Each number is 500 + 25 x the weight over its row's rms, rounded and kept within 0 to 999. Layers, rows and columns count from 0. Numbers have three digits each. The size before them is the row's rms in percent of the matrix's.

# layer 5 MLP down, 64x256, rms 0.143, rows 0-63, columns 64-95
105:540491503498528456491525474500514458495541480506515504494513448502496497500493509502479494510454
089:536501512499521484502511483534522497488521480501501524479469521495513504489521507499533494485488
096:518537558504510531519478497515537499510501561508525484509519527489501509486515473531518474527540
098:508467498479492480515499466467537514509521541467513479492507489525498503537537505495503562531509
090:496450486497493523520503510493483516519500503566516537494528468496491501477494497549477486520494
103:510516483492477487485499463520475491491450501520492506492481523476520503529484448518520499494482
094:478496548516456498467498488517507515480512500514495485485473452478484528502519471480535473509474
109:490526504491496506473533539522490532543457522458501554511517534521487514508508468484511518532516
099:476486471496498472493507501470504526524474468505489502491476510492497489548479495473520500495504
094:471515488555476556482499498472532472474520470524512495497511494512507492479516497459459487522495
103:491534523510483493503506508516502477511525477564514526525522495459496536505457522508493440491532
102:539532502493536489469472482505552515526515514534459469524525521555491536493525516508486520482519
122:496510497463543472546496517489485475462544516493516464468516437477539526511518526544506464469495
091:521490526500529470528520511489463466557587491452462499511510505492528476539498519487541526532468
100:509499499499492531469524493514460472498498504468464522516527488501538498508456514507524539474488
090:502459497443469495505510508447508449498529531493482502488499501480501487530517530495565518489544
099:522511476472535488495517528493505514500497478542543526511468556498478533476472501495447537479514
103:459542484474510515483482530512531546517499476534536520466471509519453508520507501533515467552488
093:507489514457484481523495493515538545532507536566467548476463518502473502510513494498521482488488
108:508457499557504498460490502511463536449537481479509473488515469507478476495514484507499498504512
097:484450492476509468496546532509493509514516489466474502480557499536506538522538494501500537516481
101:458516477488505487499497484511530475503447490499489481489492471468492505466511497523523492491541
096:501485530495547477519464487510507499474529492491491469549472474486483536480542523500493538494478
103:520496501528507485475524494462499473516485471500530485495475493503541495509479506492477468487498
094:512487525505492471540501487510518463486507515496500516467517515497478450456485518524535455521490
097:505530507490523518485499527490545519504484514511521492485475490495492511539502500515468449523519
110:522470497453497484521535512518468471500510521457515491518474484502530517529516530490521485461514
098:488483474538513511478485484475547519497474497461500474466534512509487533489498497497499463512492
105:496470484533475503505523443458512467505504522493494532514531516482522483517496484485509522481467
108:500555503477525502468475504521525523491528521518486504533530533522485523456529511511460548480505
095:495523498545493534452500496533482562488454461487514525456513483493478522518469498504529462497478
096:520511500494498482543468551506473518509524469468475523479539484513529524523509487486487513483488
100:496541514489478505478513518522482522509522488511514522505502538477496479497514507513501524501508
101:537437503520482535497532479512460501504500474511514494489502512510513515526498527530414483516489
098:483520495525511521513495490512498536512519530507481484508477471481497529497492533495526502518470
098:507483529486505508523459482538484482537517470539498473545502489471524487468502507495501486466499
088:491518500517497494503473489491539509508560549507509480502487456500541502494485487521490538475500
091:503496482485511463501491527496511490456456534494481493497499523536464502494504494515476535474531
089:494525464441497503472485479527508498497470495497467490534481505494492523506495494493535549496544
104:501536473517473501506514501501508527497535506510508494515478513492510516496515496504521501492503
098:505461501537473482492503524521459504465522533538515511493503450494478461457481512499497498519482
095:444486478525489480504468470533479514489491497479544527519502462490460525543516501499517541487456
092:482530489559511516507467513493547498486511504518502475484491491526493498503484509506505519475502
104:483536510462487487462529518482472505497460463491509492483485490513519496465489496482517471499517
093:493489514501535500502458515498485464510542480503494477505503528486494497480502548510471450539501
119:512488473499469476500444494506497498495509497511483456542490502552484494513490488485463577481526
100:504483480476489565494463488519481512507478460463513487495492480515478513519513479469529505549517
096:533512541520511523510499496483472491506487488517526528483496463455515521498474505496497513502524
105:482506516515517513527439498519480486486514527431508503479494490504521487526458516512542501492493
096:474513493531500522535505501504484521547534510529518516453517529509528521492499534568482471599500
098:526522511455486524519528499527413535476464520518451512506517531497542460517480502509499502469475
113:499515462500469504502556479475535503516482473455472525485498525520489476474524478474506554473534
115:507497505496484530447525510507476500510493503537485481514497519475501473506475500529463492491485
082:495467492508483486513514526494511487495500490520491473512512491492495503505509469502487512586494
108:459532537545484520494538496496468541510509544508508522492488493535459481516507510504508521501481
112:519449514471507453551509524512517470487531504520532513530462530482491485495512505528484510457496
092:522442505500484467484493484462516489479501529494494459493489497490475503479513479481501524481505
101:494544526485488468505486501500481463498471506502461503495501528499506514486489506513496492495527
096:501470476455522492503510506486524536516488480472531514524514514500522513488521483494556472509518
094:497498483532493501500462487471552486517469494447456531498495507502475480507540488490507541477518
107:539534502508521518499524499482515441481496463505517484520499492503551479521500517446496461494492
099:481479489528501526521487524486520463481497490485502497493510492502501469454463488505508485523450
103:471488519508498534479519458492499475514455509511594494485508498492486474464474507465459480510508
106:471515515485509488520525502501442518482495519510497512491503548530491497484498499486516514513512